config.toml
d_model = 448
bias = "none"
init = "normal"
init_std_o = 0.0
init_std_up = 0.0293
beta2 = 0.99
warmup_steps = 223
decay_fraction = 1.0
batch_tokens = 65536
train_tokens = 376400000
dataset = "wikipedia_en"
Each number is 500 + 25 x the weight over its row's rms, rounded and kept within 0 to 999. Layers, rows and columns count from 0. Numbers have three digits each. The size before them is the row's rms in percent of the matrix's.

# gate: layer 4 MLP gate, 1216x448, rms 0.0321, rows 75-194, columns 256-287
# up: layer 4 MLP up, 1216x448, rms 0.0302, rows 75-194, columns 256-287
# down: layer 4 MLP down (transposed), 1216x448, rms 0.0281, rows 75-194, columns 256-287
gate75 102:538492480489492506463484438447513508508457503439499456516489511478517481489538492494503492460502
up75 098:471523487490536503490433473488507522516507498484523477526530515487463504471484508505569517479511
down75 099:501452512498537514540498505484482501528534504532516484506466488506483491492482525514478508514518
gate76 121:466507493475466474508518527510497503506511480493501510500499493527521520499483518531539488518471
up76 104:511516488525478494522502507509466514472509471490469496514539467509498514505492472498464541471547
down76 093:506488498479517531492497489534498504505526491491512521512493511493490514527523531491522454528466
gate77 104:514544466455471506495448499491457525515498492511545499528527521474485509507530527521525466469501
up77 100:456490468529520484514455512480504518582502515484451463534583468557495525548512492495536485493524
down77 102:498472512514456489498465525513463553539485489467452455528502490466497505514535525500484508518473
gate78 109:501481492459543496501508472503475503445501516502505529454493490536475517509488550480494532481528
up78 106:494467510454547498464505490475492529510498487481484444493464515497520484492488475534463500500469
down78 107:510506515513510514492534493507521526554458545487478498485532547499463518536556508509510488487476
gate79 098:505485501527499483518520510522479521503489522480460470519505510465507516476500499512467474527538
up79 097:509459507517492493530520466533508510499489521497490532489496502478497498531461486519525506488513
down79 101:532477491546464502470460469529478465518498459536501523471466527501489466511522496453472538484547
gate80 103:480475471480504468546518506517461467530460485516535472524483484496467526492507503526511503467466
up80 104:464499437471506482497512502470439524546512542547521510451476521477529509434519534512545479476494
down80 103:539477476491483503482494493463485547469509580528509499480512519490515491452482485513488515546510
gate81 098:497510521495501529507481493453483495507520502532474504463488520486475477499477487513476482530505
up81 101:499457507514486476428473511530532501488499476474488493498514506493516542528484517494513552518490
down81 100:499485485502492492521511481507496495486472491540518523505530523457510561514471506459474483496527
gate82 099:486532521522481502470467485476497499466466546530490517509496496444494450508522448465504469472515
up82 097:425513502534535515508452504517498480505523463521483489498520483492482511512505532525476500471476
down82 093:507465498498489498498529481494529457473519493510525535537476497485484502488471528479456564503501
gate83 100:523486494522513475495500477470539465444486460473501487528513490440516484509532500477483513505462
up83 102:499492463468487539500541462465506467498484506534503508515467419498499522515501474516514495484479
down83 103:508489531485459464479449569507506486523482523527512476484500476504545512466468495517460455495480
gate84 095:512528435491525488511490559504485447484533523461483483469529474494460520491539488509533484517527
up84 095:517457464497493469496501446467543504477487506487481505436509468529537506522517469494507502449483
down84 097:491474518479528469498494497528509514482477483477514493462539483544509490508500482504479544461482
gate85 103:476520497507511535521500546483529473510550505503527499514486508499487486457527510526514466515494
up85 105:507516522509459486503502486519504456490508485516533508477518486486470475458506512516470506467495
down85 105:513472516463550471480495506492525509489516503488530527527479515498473472531518543507504445475478
gate86 104:513518549507487492472479481482534473446455459503539516485506508532501511507512505513522478531502
up86 104:511521530525471486476516473514498524514490491530555481501548509516488499516487507473496520485565
down86 105:537496521496494513475473465501517548520486528515526529516486463509476499486482504484517482518499
gate87 096:534527468489504543518477507543431504515471513518471474465510529524511519505489488535479473507507
up87 098:479534479544475493509505507482479479497481506490526514491531546509466493554511531514507488527501
down87 100:486501501522485437547509485496481510474510480472513517505481527485484503528478525470471549496484
gate88 092:480527498474488544459502496495530475559499514499500453504525473500495526526489477454465512517491
up88 090:502527507486463471510480474502498466452514467505528507531527503478482534494497515466535496473490
down88 090:487542452504472524467508481486527472486478511516527481497471535498489496509471489462487532493505
gate89 091:496524517472519521490488461555489527498531502468500518538469496491553475514520509491478496508512
up89 095:526504460496504497484501470538517495547481496458496492545514500540501479502455532485467493489489
down89 094:500526480517500520513527458494524508474496479512549490515495501498485504494478512496460512531500
gate90 099:502526483520497470497541494479527473542513461491543499510483532448493481518466526511447491492477
up90 101:496472512463520491494463496472516528485525490490475484517538494477470500506534526495468502492530
down90 101:523524475514503499500514454493459543480529471530530510509450509486425489518474510504457504495487
gate91 102:499527471454542549489517488491538473482460503525507456507430521487513552521534519507500475506465
up91 104:524537450475476483509441501512545495536513489498483526506528511478494502540487500494483503505534
down91 102:512475481505503476473485460529523490491511515494544496501467510486505489512485491549471478480487
gate92 100:510514516526518478476483485507498499545502479468495486507523483480483493519544430486518515508488
up92 101:521503467463477498522515507484461474478503482444486476524502457511497509508494518521460504505471
down92 101:532517477489500493524543469513483464514471514525464514490515490487495513491536496507501548507490
gate93 094:532442531526472518493463489520498528481504467477528514521484492511448539541513494459515528515493
up93 096:514503465458530515490477470487545555521522495527468499485473539488487522558480492495507485528518
down93 096:523497514534534524499519479470542503545449521576501491519494489486512521531452477485530473499479
gate94 104:523458476455472536483463493519452512517515514469503475518480470529491484533549545478510468466497
up94 102:492467509453574474493479548509498490479473489517493475495500487466512508460482529537543491485506
down94 105:494479508506491523487488525538476538524541476563515508463522527514491509506484513495472559511539
gate95 105:496493504549540460470488528511493501518544502532562487504518520442521502462466506469466508495535
up95 101:516489490521512494490494466482521508537489439508481509490518455506482528518526518505489530452516
down95 103:514510523544469506453520481477527497525494519503505551492555488458511510486517492489512517462524
gate96 102:488491521502539547513446476482499487499496475502505440522502534484537492503484456527535501500495
up96 102:537504531485486544488479471501492524512462514488510487520526509490510492482525521508492485506487
down96 105:501511503472497551442483490475485512522481530483482500474485497501534523467495506516494450504509
gate97 091:494485516491500485481515503498498522487503547476519491485474520451462479493517543495466485510519
up97 091:455505483506485533505498522463496568521491526484510495533502490542511488566487506496500499505478
down97 095:487497520526515503523476519510474529516462492522509497492487477513489510492502475485497484471464
gate98 097:477490515449489508536514479515519465465524507569534486503507506530497485476499521524477511513477
up98 098:480507493448487511478604467461515472510464510515518488501500486490489455504486559518494510501466
down98 099:568512505522474508519512452516530516507495494509515497483467516488521507538454467436488528506483
gate99 103:481560520434520478487514484470506541494505530525474485497482526521504473450506484488487486489518
up99 098:503470527488464477527476526536474490520476531494504500479480466481489469508520462521522519502490
down99 103:494531522480525436490514486509522508489491492515490492516525489519459455462496520530468507513508
gate100 098:510448496504508477506522495456505518497464468520546479529465513483522513528500520484504500488495
up100 099:517498489494522578523494499502493505543542534497473479497542519519472522496513515504540481499516
down100 102:443495503492508496492517550521526540534454496494514489537504487482474483482487467523513490507498
gate101 095:442495494475511512489523541481493516526454484507505544506512499537478518528525483480512475506516
up101 089:558521511483529510538474506533518459502528509476485501518476496493538478451508500488497529492492
down101 092:527520535450495481493525530470531482492475490485516548531471511512509492524491462503534523469474
gate102 094:473469505458475507530503501508473484516547519508496487503498502494460486509460496454498492500546
up102 095:511498505555492540493552502510521484517469512503527529535526491533502491498507541538502476464462
down102 096:456470512536478501532543482512497487491522478509529534570496545517507471496462522540496502445518
gate103 096:485497489499526511534439501522544438510470485470498469503521505486491503537520500524498529531549
up103 100:445463473497491545509481540502485460532505561471516492491462483536532482521516522555532474469511
down103 100:501503511499562520534484495520476543499477507532452510520533462524455518480543512464523509541494
gate104 099:525519488503518517496506505512505515523553500478509481489520484501459490487512503445432500503510
up104 098:485522498485479487484463507465493488460476489535480526514482533503510488529493489517527460502511
down104 093:493553481513464502513487497492489517485549472485483515477498514485469497515492486497461532521507
gate105 095:425476428503490450497449560477518504516549491517469445535495500495476484478501512481473502527475
up105 095:473486518466501496497563506479529517501505492452480514453497501476522509514520493492526503469540
down105 094:504481429506521514521517451508545503552516511507471509534510522493499502473459464513510471493553
gate106 095:530522542463465544496494472513478487512468529536487500497566555540494532477470527516531477475541
up106 099:525536557471481461486471478494520491506511549529475505503492513446475512491528508471477484570507
down106 102:482529488495465501494479485531508475493482525516535473511469506533466520472459476488474507480486
gate107 103:520508496441495515513478489467460515537502506492488494538497500541458525456552490534523485495480
up107 104:482529486469498472491523513513523519458518504508475512484501510490487488530499493508481508552481
down107 105:461503486493529495531483518492470517505481481484486501512456527476503493493489490512509501484488
gate108 095:473474512478486525509522530520480505496523484516533478507487500498474464531505501469501512516544
up108 097:520515463477496505519475507496489534508504508508520531523479482532486496479454516547521475531540
down108 099:491521527533497512462451502463475547511512519498498493514452473523500480487509476520512471493492
gate109 100:575485460520485508501508501528502519531495513488516508502543538496492493524478509471517502502499
up109 100:493468508504455557476547484446498504510497533514490508461512517510473473535509484484524489482494
down109 102:548484483523483477528451485546504500513528489505473536505525510520506497471500487534531513472482
gate110 095:476531516514572504530478478455504468526545490496473514510523499519499502458530517467470491492506
up110 096:512462504457524520462518488490503565527532504505515489541497521488481520508440508534502472498503
down110 099:480481507492509561507491499484518489547561515528486517530515510512475546480506511503503547483543
gate111 100:505471498525461488484512532534532515521512517530482528542474533498458495495547502480493516528527
up111 101:491507446472512505475458512484510459487543470470487503529549501505519552528535513490528522497472
down111 104:540498512506525462480551471508546484485513484458547496514528462455500500524473528504499492497495
gate112 096:492491515471470484497509460508544477480549521463521430506525527506505475522493498470535507498545
up112 097:516505499476519454478495472488512517504486516508457484520499511480530509493529473493472514498484
down112 098:514482506491480506519507481520484535522499527543549488489509500483498509481529461519475465465485
gate113 098:495486472465489523479489516508438483488530526500458508503494497519503513508490531461473496449541
up113 101:505535483482513501467508518482529484482498565491522502517490551556509501514527532480482508528542
down113 101:486495515504503532488487506510509479493485513510496493503529439459511528500465511505454505501477
gate114 100:467503489532487469492508495503521470522528473494526450530507519477493525533482528503496503463481
up114 098:492516504481501492507512535514487479510491523521512490548495531527487473479480513508491496497509
down114 101:507501498454488518500488496551501484510513468493527473468471446535495501458530461451484511501526
gate115 096:471482488494494478469463540489496498472528490510542479545514515515472488505484472503519524509494
up115 098:486499471497501446450516529502490487473535470501507459517504493506499512508502487503527517520501
down115 100:482538454492524516502524502508466513518482501534485527503515500507475495489481512486528491501516
gate116 107:508482479484488460506492519488503520505502461524529477454500444482511471545463514466495546502505
up116 102:534503493485490507538513522501462563489508557503518495519473552494494532505517476508479497510546
down116 103:421478504487483494532476442458486512466499484515525461477544487498479485502507511506517533506491
gate117 094:502473500485517532550508499497467521474468519540505449508452466524464480483522451480479451508584
up117 091:519460482491489452504480507503461535480497516492479480496456462509470523516495496523517461528508
down117 085:556527521564516497489519468548474521499512474483524477489498491456472503530533502502519476507499
gate118 094:483528497495456458518526477545496437518510542489501474474471471545518466464504499499504465454511
up118 097:504492478471534441503507479471491513495526465544503528486465513503509469491496527507443535507521
down118 098:513488488526482507547513451510450512536516459547489494468503556520498455493514511474448512529483
gate119 106:519472504527496479528500505521464473456479487480521495495520530522491443474525473497494511520523
up119 101:499475516529502520445472487489504477538512516454520507506501471537476496508503491506509507476511
down119 102:456486541513493545452488489509514482505470489521503533472445524498485520507488504492497459484524
gate120 101:518494502509559490492515476498502522480527488495486514509508496488507484495502513446485497453480
up120 101:513458507497476473524527460505476499525524493527477478496511509488507493512478489452497508454470
down120 100:511526518501506471481537533503457474493444519514503508509469510530482489473520492540468523577507
gate121 101:499500475494458513513474523494514497493454499476501480529535479500494511463546519480507484453505
up121 100:507473498515548528448461487462523523502491523508526428504476549512512494496458494486531503480515
down121 100:505534484501478519514494463493504516505535500495483489523525466507503523513510502490518475481488
gate122 100:484468459487514497507459541529497492533493459476481459547511482460493507536545449517463478476527
up122 099:507512491514523530532486550456491526517467510493492513505523525502506549489511512474518501517540
down122 099:552498498502491521494511466525483525468529489512499498514525549480489508520484520488491444532481
gate123 097:466519476474504496562520464474475486486508485564539496516516504536524487540535497533496487466469
up123 099:517472503523510520510510461501512543510514489515489462566490514522500483502491515501491485531491
down123 103:487518506536456526491467461472511507541490482484491515533494507522501504479522482513546488504512
gate124 102:507471510476499532512431497508491573534518495486483524509492486503501488500502478458519509463465
up124 099:521532471501504525539498505565482519478477473480457550509469508539527508509458504502499522524512
down124 099:532509478493502533502486528451509502525466536513511559489516502515542501459534493512511534487494
gate125 089:484471488486487514508505510508514525495462548505529492485529504486513522523520496511515481514507
up125 093:519499498525460443507522488533461496514464476474471511500477495505509419508489476510452521460486
down125 095:479512509480503493503516467517492500516489495499507525513477515502528497480454490495493505508529
gate126 099:530505512516527520540473438473504519488523501510508478489528487540497462512508493516478472516463
up126 105:494517485531446475508505467487476512500512506514504528439455525516486490496487487485525505496503
down126 105:490504508483476470496557523519493547509495549463496534489517548503469516511521482510493517519517
gate127 114:549511507522524508520500491488544507510480482484492505523490470499470475510503500459488456470508
up127 122:546492512467495509500495529500534486542460502482518495517501514532497495492494445497493558500532
down127 113:531466528514497479501484551490476516501465486496505475500462504468455507491477523480465496490498
gate128 102:481478504478478501472524570537458490480492484468482537511533498494478501523496456519521493490498
up128 107:509497512484535497519523513487479501468481515483504490492481491492509496501491521521487524541493
down128 106:512509515491487504474473499484512450467522509503476471472487439472485489489508505507491524545547
gate129 098:488545468511498448511482527509540527526516438524507502509517458493496489507535495482463478489486
up129 098:503519477530529527505497511523514488506474487509474488512500461498448497466490483477485493458484
down129 100:546518526490514471511487537501497467511501515503453532512495492480521515498473489473467501448509
gate130 098:440519517465503511482511494518485514483468500474482504482508516515448532459532486521474493509493
up130 096:530523498518495457462486520512489518508509508450469545517540476460507474487458510535517470469477
down130 098:497512513474505520486553553526537518480470518498447523490508482510451470530486510511512500486508
gate131 096:502493514497500532504460483470502475462493502488498494492486557548488466531511450543521487515529
up131 098:496501495490510464509481526496507527457508521545485530521446515539479483505518514501519482480482
down131 098:523488531525505528481513475517482525508495472483493508501496460485481528472510493523541471498516
gate132 102:520491477486438504524485516488463500482494511494456462485488486528510480469450491496501493468489
up132 101:536534465467499544535489541478513469488483485536448546492499430517484489533505523486481508484503
down132 104:517470497530543467513445488469506481449468556516546507540494515487509478487528490478475501481495
gate133 095:532513472489468486519500475518517524505488532478520469502491543491470538478484526523508440478510
up133 093:458502500521482531464502481506508484511488490502501452502511504520520441478520443445508527485480
down133 094:475519465498479511461504496524511467503524508462526480504506496514528484507508460487473479456511
gate134 098:484494494494477496507493506484492473503478447546511503520546475527501505527461537510519517520516
up134 101:551492523514550569440466463522492479511437494454476496510493521465540532525490498472494482456522
down134 100:490522505518473478474479518518477514467478511497523524492478478511526446499519543507481491511494
gate135 097:538521484473480534465518450505515501463509497528523549481475475498500508480510478516488487462481
up135 101:503525488543476539500541462519453512512468561468518509498495538503481478513500526516490518557508
down135 102:511507515496510500472524544480509528516469532466454489502484493499481501485483466503461455496517
gate136 096:503475510470530499537512511487493510502491525541518514511533589526483503496499464450495481505549
up136 096:501523526499499513491502514464508486525516487500469531496473485523499498476477502548476521490469
down136 097:501480516498463503517559516501473523533492505547499502493505536505504481493515476498516473483508
gate137 104:481510516457463490514518482515534495523531462479518522483483513511447454547500450534536512474533
up137 100:471508485513498512469454502464510513470501508467517491506467511466587463506496497504508481491517
down137 097:509475514511487501547485502488476499519527492481512487504521507485490470510501521515498522511519
gate138 104:530495533549483515473532523469501481499516533529474537524527549506481497472518502538491506477504
up138 104:485521529465481520461502510512504534492493477475501536491530485500472494547517533483496500529501
down138 107:444487518497479498485456467498458491510493508469505472478513505475469467455515528503469484521488
gate139 096:534464487466516461511489494501525500459488513486502496527482476465496530436505562506485496457503
up139 099:499506465526471495473526516492472521500526488472531512506469493510483494478491486513481500523481
down139 097:515508470484491492521489510471524516500513492466477504479497506569492500493473549494496510500506
gate140 101:447474453500545503499520487479498531490530522504497467520537499493489492478514471509499473533514
up140 101:475493499569494442507463499551475545508545483499494510555513526494487517511513513511524491484458
down140 099:520514463507485537528517530499511544502475546487477496486471539498492534488508534490496509473516
gate141 094:463512521509468533495552538473499514511505512452523500480470506534492500525513508511491480484517
up141 099:517525549480479491507530489531508457479485510502510512488499471498469555503502482467486506516494
down141 101:523455510497464480514467512509515465488501476468506488457482445502499524490521511496518547523505
gate142 103:490483547531516518517510509523468484518485479458547513528481537511483493485473486502497505529468
up142 101:469538458485537449503532539518533528490489462479557472510495469480485522476534514501489490534485
down142 102:548525492525499476509495525547516558503481511431490506513476499515486527511485492525523550520498
gate143 109:493509490477519486479491499497487504489535485540440483528497515483509498470504470507491491498502
up143 106:543486513491465505471511530524482501486480531503565455477497502461495496533507546468519482512539
down143 104:563459483497479564498479501524476536454498479498502506492448496465476505537526507506457540474478
gate144 098:474490493499528459493500541509516491514490472512528514480503489504499501497505467509479489502534
up144 102:468479517502527515494542499476474504500466536458525470499498510482475494504477477473533496509506
down144 104:489494532488519517510519484527438502512494506485529465488505546509461472478516490514496516504463
gate145 100:498528483508440471471482471520479509499452536578451531488499507492484512488483534457500480467517
up145 103:496495440451496456480517524528506483462496529496520501543470528512512488497539509481449517518508
down145 101:513548486484490497480498560533513470483549506513516477509508503471463498513535519528475471517498
gate146 101:492512530475520449516533467490496459491521519528492490512457515457509457486496535525516488468512
up146 102:476492509451505508519474451508545535536507491502459492505474518462499500498512505505519500497543
down146 105:530494518476512525515511497471481548494487496457503476465497536538529501499489490510494483494561
gate147 086:489530544497558533477512453530532532492503562491481506476503525498487482512535514517512497523512
up147 088:498520506494521495510507470513497485429503494526474519510506515487500517512506507495527485477490
down147 091:481503536519505493470514526505507491543514498518446516536501494480502516494488493479496492504516
gate148 103:505492424476511542512502473505462437501491489523506516507465531511463481555507512470477524487448
up148 105:532515538471541488492504526469498537494515481541512492506527521486548486517525539487501474505517
down148 105:468520465522473555505486458540490483470515539474494464505461498501468510487515494497542489503518
gate149 095:502495538517494506473486498527520521501516499520524505491537506524468468523503436437459520478490
up149 094:464495540543542506472543518513524517529514487536523492483512487504519557530508464480487529495474
down149 101:478496467526537481489537519515503493505503491473538480477530488520501575485491505506514518504513
gate150 102:536489482516475523496476494517479511458530470540498512461477497507475533490475545468512508512532
up150 098:507515482485504531507508524535508535499522480496499519480470488491508475454479456502493485514454
down150 102:475482498476485529500504493522478504486511488515495516479487494457503483520498489519510513491477
gate151 104:482478488541482504548487501496467534450517479509510495492495474498476471499474479486502521497513
up151 099:518489504473531535466492538480508492532513545466521476501531502468485529462515531472479493501475
down151 095:496491514502496488519473472474471536462475495500522514536475492524530485514500457508509514471528
gate152 100:497510498519469538508477477429510499474501451518503485507485453521496506577515547496520484478520
up152 098:501473476505510471433532489551503488466505508429492476502467518499478522485494477505502507531476
down152 094:551500482511484546537507453468503487491477478520459484560504508509518544528459526522515539515534
gate153 101:511481482488520455503472497454535495487489485492494484512507484501503469478494519434452453503522
up153 097:495529494449535532509492494479452488532514528536485518508514510514490543511503482521491505455465
down153 098:501490490479528535478501527499477513510472492530473488498483563495520504472485489458544501508537
gate154 097:531489517461537475519499493480506525567554497569479536537506520506445467465472471489513500500510
up154 095:487497522484502458529490538513536553493537491574535535482482512489522510492526509433531519535517
down154 095:502471519513517487471489517514482514476503524486541508472508502495541544515521491478489498529513
gate155 095:515524503498471539506467454506522485481545535515495493518480529493522475531493497509495509478467
up155 099:458535520494509497513520494532484465494521517486488516502526496519524514517505473506463531475505
down155 101:456476460535511543477485496520462482515507501566506510480459465503513438496471493459471469481502
gate156 097:462503480486497472511494516531461490505475511560488511448479557486534437476509499470545459488502
up156 091:488544448508496483512512533528446508514495503499496522482492545478528432453502525498512483514497
down156 089:485489526494448501496472474515512560510473462473516508495505471515474511522510514492528508513510
gate157 097:477503492483531475459507482505517499514491457460538526487463505502527494507507507506476483494510
up157 097:513529486525499532483474512526501469499496516525511520520552510508485524509494494504511526519547
down157 099:501507529445498494524535494485462505482518503514466530518462545517454516515503537528493507513499
gate158 098:530484509500526512531513492464500480510497529480447473505467553542515538496471526533549496519489
up158 098:471474487475446500544501505482479555486480547497495528553489490522493494490484559529504475531533
down158 100:486482462501515516520520493544489527508547444471526461452487519475484490505474504476453512446495
gate159 099:516498507483490526549447523496516492492475508495523465514575508520512476476467475473513491513533
up159 097:448472492519464476507496465514513496498506486502516487485509505491515484504454514489533526479503
down159 095:460487520519481495479498494475508508525529516500480512491502495486530515519476474454473491503467
gate160 098:516487492491498483490510541556466507505464482533480521485477509501485547521486488501527499464485
up160 102:489504561514483493541483465524483482480489556494470513504510551527479505525518517512511510513510
down160 102:507544503511450513470492515525501511525484567527468530471531505490462495520479501513479487513526
gate161 103:469516480490488514516479519484491497503513533503526507558468477508517531465495495472513472510508
up161 104:480519480463513479462523504468508463525502442497534526486523500460537521507499501511469492534520
down161 105:472534455508486487499443497528532480490536478470495503492482498468518533527529462507460528548468
gate162 098:484486502560465494538491490521445493472500559524510513479520497530509516521519469482501506491475
up162 099:491525532497523526510451502493505518437484486539480494460505476526494445512464507479492495483523
down162 100:468524501512515517472478495498514520476531488547520495485523551503550499521486527484473459480530
gate163 106:495496489507500508511485537522440460535465504531511531466526537503501547489535486492496467481525
up163 105:522510503531490551474555500493493495521490540529510481500474577510501545439499486525492513478497
down163 100:519521490488505503455487526486458495484505535486516487481542497515489516527509484502508508507509
gate164 096:504493548485477477489461540471521476466531478499512477488463500457463483521455471473490507502540
up164 092:504510503524458484479495535489515473449492499487521471477459514496451508493465504525526515545538
down164 093:444500502492489510473529485511482470462503492508498511500491528468506498449514477508497492508523
gate165 103:528504494478524457478507475553519501476523475480530486521504506507489528495525484483521480498548
up165 102:522487488492498494497497497509549476499522492516486512485516525512491499519515470468461509506480
down165 101:499457515488500556463483478523516518499466536463528552512495495485534512445540500511485510497490
gate166 109:516476506482508494493495499508560483460496500505513514472479521525517470487474484513491482515515
up166 104:496521511496524523476523480459500490490520498477500487503520516508519462482470491525502526507481
down166 102:472489496462497484536498476498457482501484501496499542496548426486501465465538487515506556514503
gate167 105:453492468478494519513476543431473430474465478471535482492534504523488539535532498529504519500485
up167 102:509533512529532522478520476499547485506489497462526504503502498511481490543543479480468501548470
down167 105:474524503520543526484515516530493490479542485462553505505505542487489507478522467531515485493468
gate168 101:497470464472486495484516501524477485525459512485491469501476511495482492546488535480517475482579
up168 104:490481499486513478459516528484510525484499514479523443511465505474483521546515511490499449472459
down168 102:473470513516505487484480523535449479490530491530504474477494491501533485484469486542515471469514
gate169 107:481447503507482462506487504477497535496530503460481454519528491514498489552487489465496484461504
up169 108:517523503487523479536472490529511486555482478487477497467450446508544508471492525491510508509491
down169 107:464494476505496500509506484507493511470460488498509493494510463469518486510514527506482503531500
gate170 094:471478528469502491460484483494476541513478484508476486489522475499495496489498569443480493485502
up170 095:513486501523480524519481512458529487532542488468479494492477523476467515564562523476505525502465
down170 098:464462519500493500511507514500540479488491561504478516488464476516479495499477518545499458516500
gate171 103:514503509503456526514479493461507525500509440506490525495487495487523474543481485505482530479468
up171 102:515483529548526508488504516473464437490505484530514464495510545511481465524509497497495487454485
down171 101:552500585478518525523533486475539496460495507518474510486522465495492512546463495509509524506483
gate172 101:520484509513460551527481483485490476483487506500508502453549513539493437497470533503453491468491
up172 094:469476488523525462497482510502515513557559512492522526542475492498500532467514478501522476490532
down172 098:537433494497471493508504504533436492512483492513523482533452496526510459484514479455497507535555
gate173 102:507477505504528541509459493482488557497511511466495503466534486553472508529532528515502522523481
up173 101:473519502498457496495466513444492545451465539538543476517572536477522519501440553518524476468529
down173 102:478513494474520506503504523500538511499454534497502488520502530516483485504463545515528483484503
gate174 101:452483461526487486511497545482499520528550446520497511508503489513499516444476472497485493451500
up174 104:508501512473497480478498467503512543501474481499431495496508496459512486500499482470533476491485
down174 105:493464529453523459514527514538513469519496485522469510523520483459474473528495474525466474488540
gate175 088:510495503463518529449493556438515468495526523472523492505472488468461474523515497506438518503482
up175 091:542532486511474493511526510525455534503542500529495494499553536526503474469509519491528474510521
down175 093:534487497517477514460505491471458500500551542535454507511523534544471462499498522491498493523515
gate176 097:530475483524484468475531554527484411508475539529454491473510499519518471499497509536474509472499
up176 100:466475504474541462495535491515456517461446480484495431519481458511485453475504513506528487534528
down176 102:526483479510472520480478502521489470480475523482505459473470462532523532497467518518513535502504
gate177 101:501520505469510520516489509502503472487508502527479511487487480483470460489522451492481515494492
up177 101:494505473503489498490484500475569478505499505539575470463517553489498524486468534511492516463522
down177 100:534545538496516455495474497504552464477540534508482487482496488466519482460526547490454517508510
gate178 101:528435499518457487489449474507576461465490445480517514471536478511496477548529515480478535504479
up178 101:471531508506501463530527524516548476534507507523497521516482516484488505471501462495504517497485
down178 101:504502511516461477500478513518469469519522513476520482498497560454492497506510521500482514511517
gate179 092:523478491507457497516460474535515454513444481498507536530506492510486482473538513511505514513503
up179 096:517485457537551457512490489513503524495493512520507537518491490495476518475476481532534487476478
down179 098:468528457456517514491537490471501540462501472550516537500527501498512522465459505479500500509484
gate180 098:479501432499519452461506501488504507553524484529543480478499495468485480539530498505471474485514
up180 098:501533467501460405513505529505519468526481440510516496470485488534488497476479518537493485525506
down180 098:493471497473458468477542506506522504496487498517453547459498525549545493500488497475515497475486
gate181 098:539530486502467463493488547474472455497545505456480479474471495462514545479503533514451503490518
up181 100:478462481522503518515478492511465512466493475523544434490503492453492463510491461486504524501521
down181 100:472456461504513463464487478545499476500474503514552471521433533508508459524498513463488503524534
gate182 098:502484513459524525520475500460495491498422487500510501491502497530508497528558511507532456461474
up182 099:474482480506517482506510473487486525546487470518514531501492458475503525511500487523526503459472
down182 099:477492499473455488516503479502472497485500501530474487508510544500549429476484499482517557452514
gate183 096:513497488521531519472497465486528500491511524520473477448506460478468475535500491472533510528526
up183 099:552515499490543483479514457534495503495540502515503481522505467494488546470520503491540507475506
down183 099:550463468516508452511502490537519477482535498534473496503496444493465501488573499499491507483437
gate184 099:538503507493490495508490501475491524481524448522511470540490476456525501546504493515497489489498
up184 103:485476490485528496508512501547471497487488509521492444491523506489499475518545524534485503489532
down184 104:444511530522529520519509515525496495507465511452495498475533522498520456528498482505500534525525
gate185 094:524500523510510455524524520500512496477529486537449525535463494510446472474484501529464462511503
up185 091:482483445505472538500457499498507470524514522517495486443515511466506509507525489497562516531519
down185 092:450488484497526518493516528496502499483536514506533460518469522456466532514466464518508522477504
gate186 106:530476522518486489510505466520492520479477484527542502550486520514493489497477473512523506507501
up186 109:469444496519479492487547507490510504484521477525524445515486498463481461551519493470484490485447
down186 109:482503498505493492526478502501500520481464502482511477507497487517538498462508461467492511521456
gate187 100:543511451543539519474543486540520519524500504479489486489475540461531483459526519475502476487456
up187 100:498471507499480497563514491480471553496477469503486509478470495512543503500491493512479483552493
down187 101:485497512516478472506498476464478486518511502535496500495504481497517474475525511495509517485497
gate188 097:497502507498545468499477467479446526466493464488525530528461447529497492514464531525479495480528
up188 101:527486480497496484498476471487504502507513509471486519500518451522512476526523482505509500431495
down188 103:522499506469538507496521508504518477490475488498453476502510509529488493508450486542511558473462
gate189 100:469468461512483522518471511558517491523489497476525513502508555500507468549491506484516536507524
up189 100:491479517531522523490465507488523526468520507501469526462478528541469494477456512484488488455478
down189 100:486509512535471531471497532548482501481527469511511489510502514511486482510468476528485525506524
gate190 098:538531485504516528493510529518472512517518498473484469449492452470497511550559506523544490456492
up190 101:500497525499504528468452482490534541458480502494505473505494513505523464508447497530512493500537
down190 103:514514557502508502497498520505453522473509535470497521505537473486476494536488484523505514504496
gate191 106:514512458475524472470513511460504453496511480503496453493501504468490508480503496490479501492519
up191 105:482507501527454499477490530534492486532491529509511495568500500471521480528494517474544510512493
down191 105:485519519507480491480491486499511502512526488492489506487491511434569483467478489512506526499464
gate192 101:469483461473524492502481522519438513480492474490520510517525502485519519474454467520522489488520
up192 101:498525518494516518455516512538480500515513448500482550495507450516479523507513520473474506504507
down192 104:505564470553489501486497496502519535515555533524488474486479488527485489491515494553481513492494
gate193 095:485527476493506490527512572443498518473521502495475490492512517508484491511446490486540419508541
up193 087:476511503512477517471508503499499518491496530514488489506498515531520464503496494530497494551516
down193 092:504488500471486481491538482518524490525488501519526522500473506503528536507504526539500522541473
gate194 101:489480464466497473500538494510481489469467467545498478517476492517529474435522503553506496478523
up194 100:511532454488510490506541520518525504502544484479526520472497510460481481502497492503501488494473
down194 102:540493449501525510520472473525545507478476506466507517562473511483465488510485517553501463491468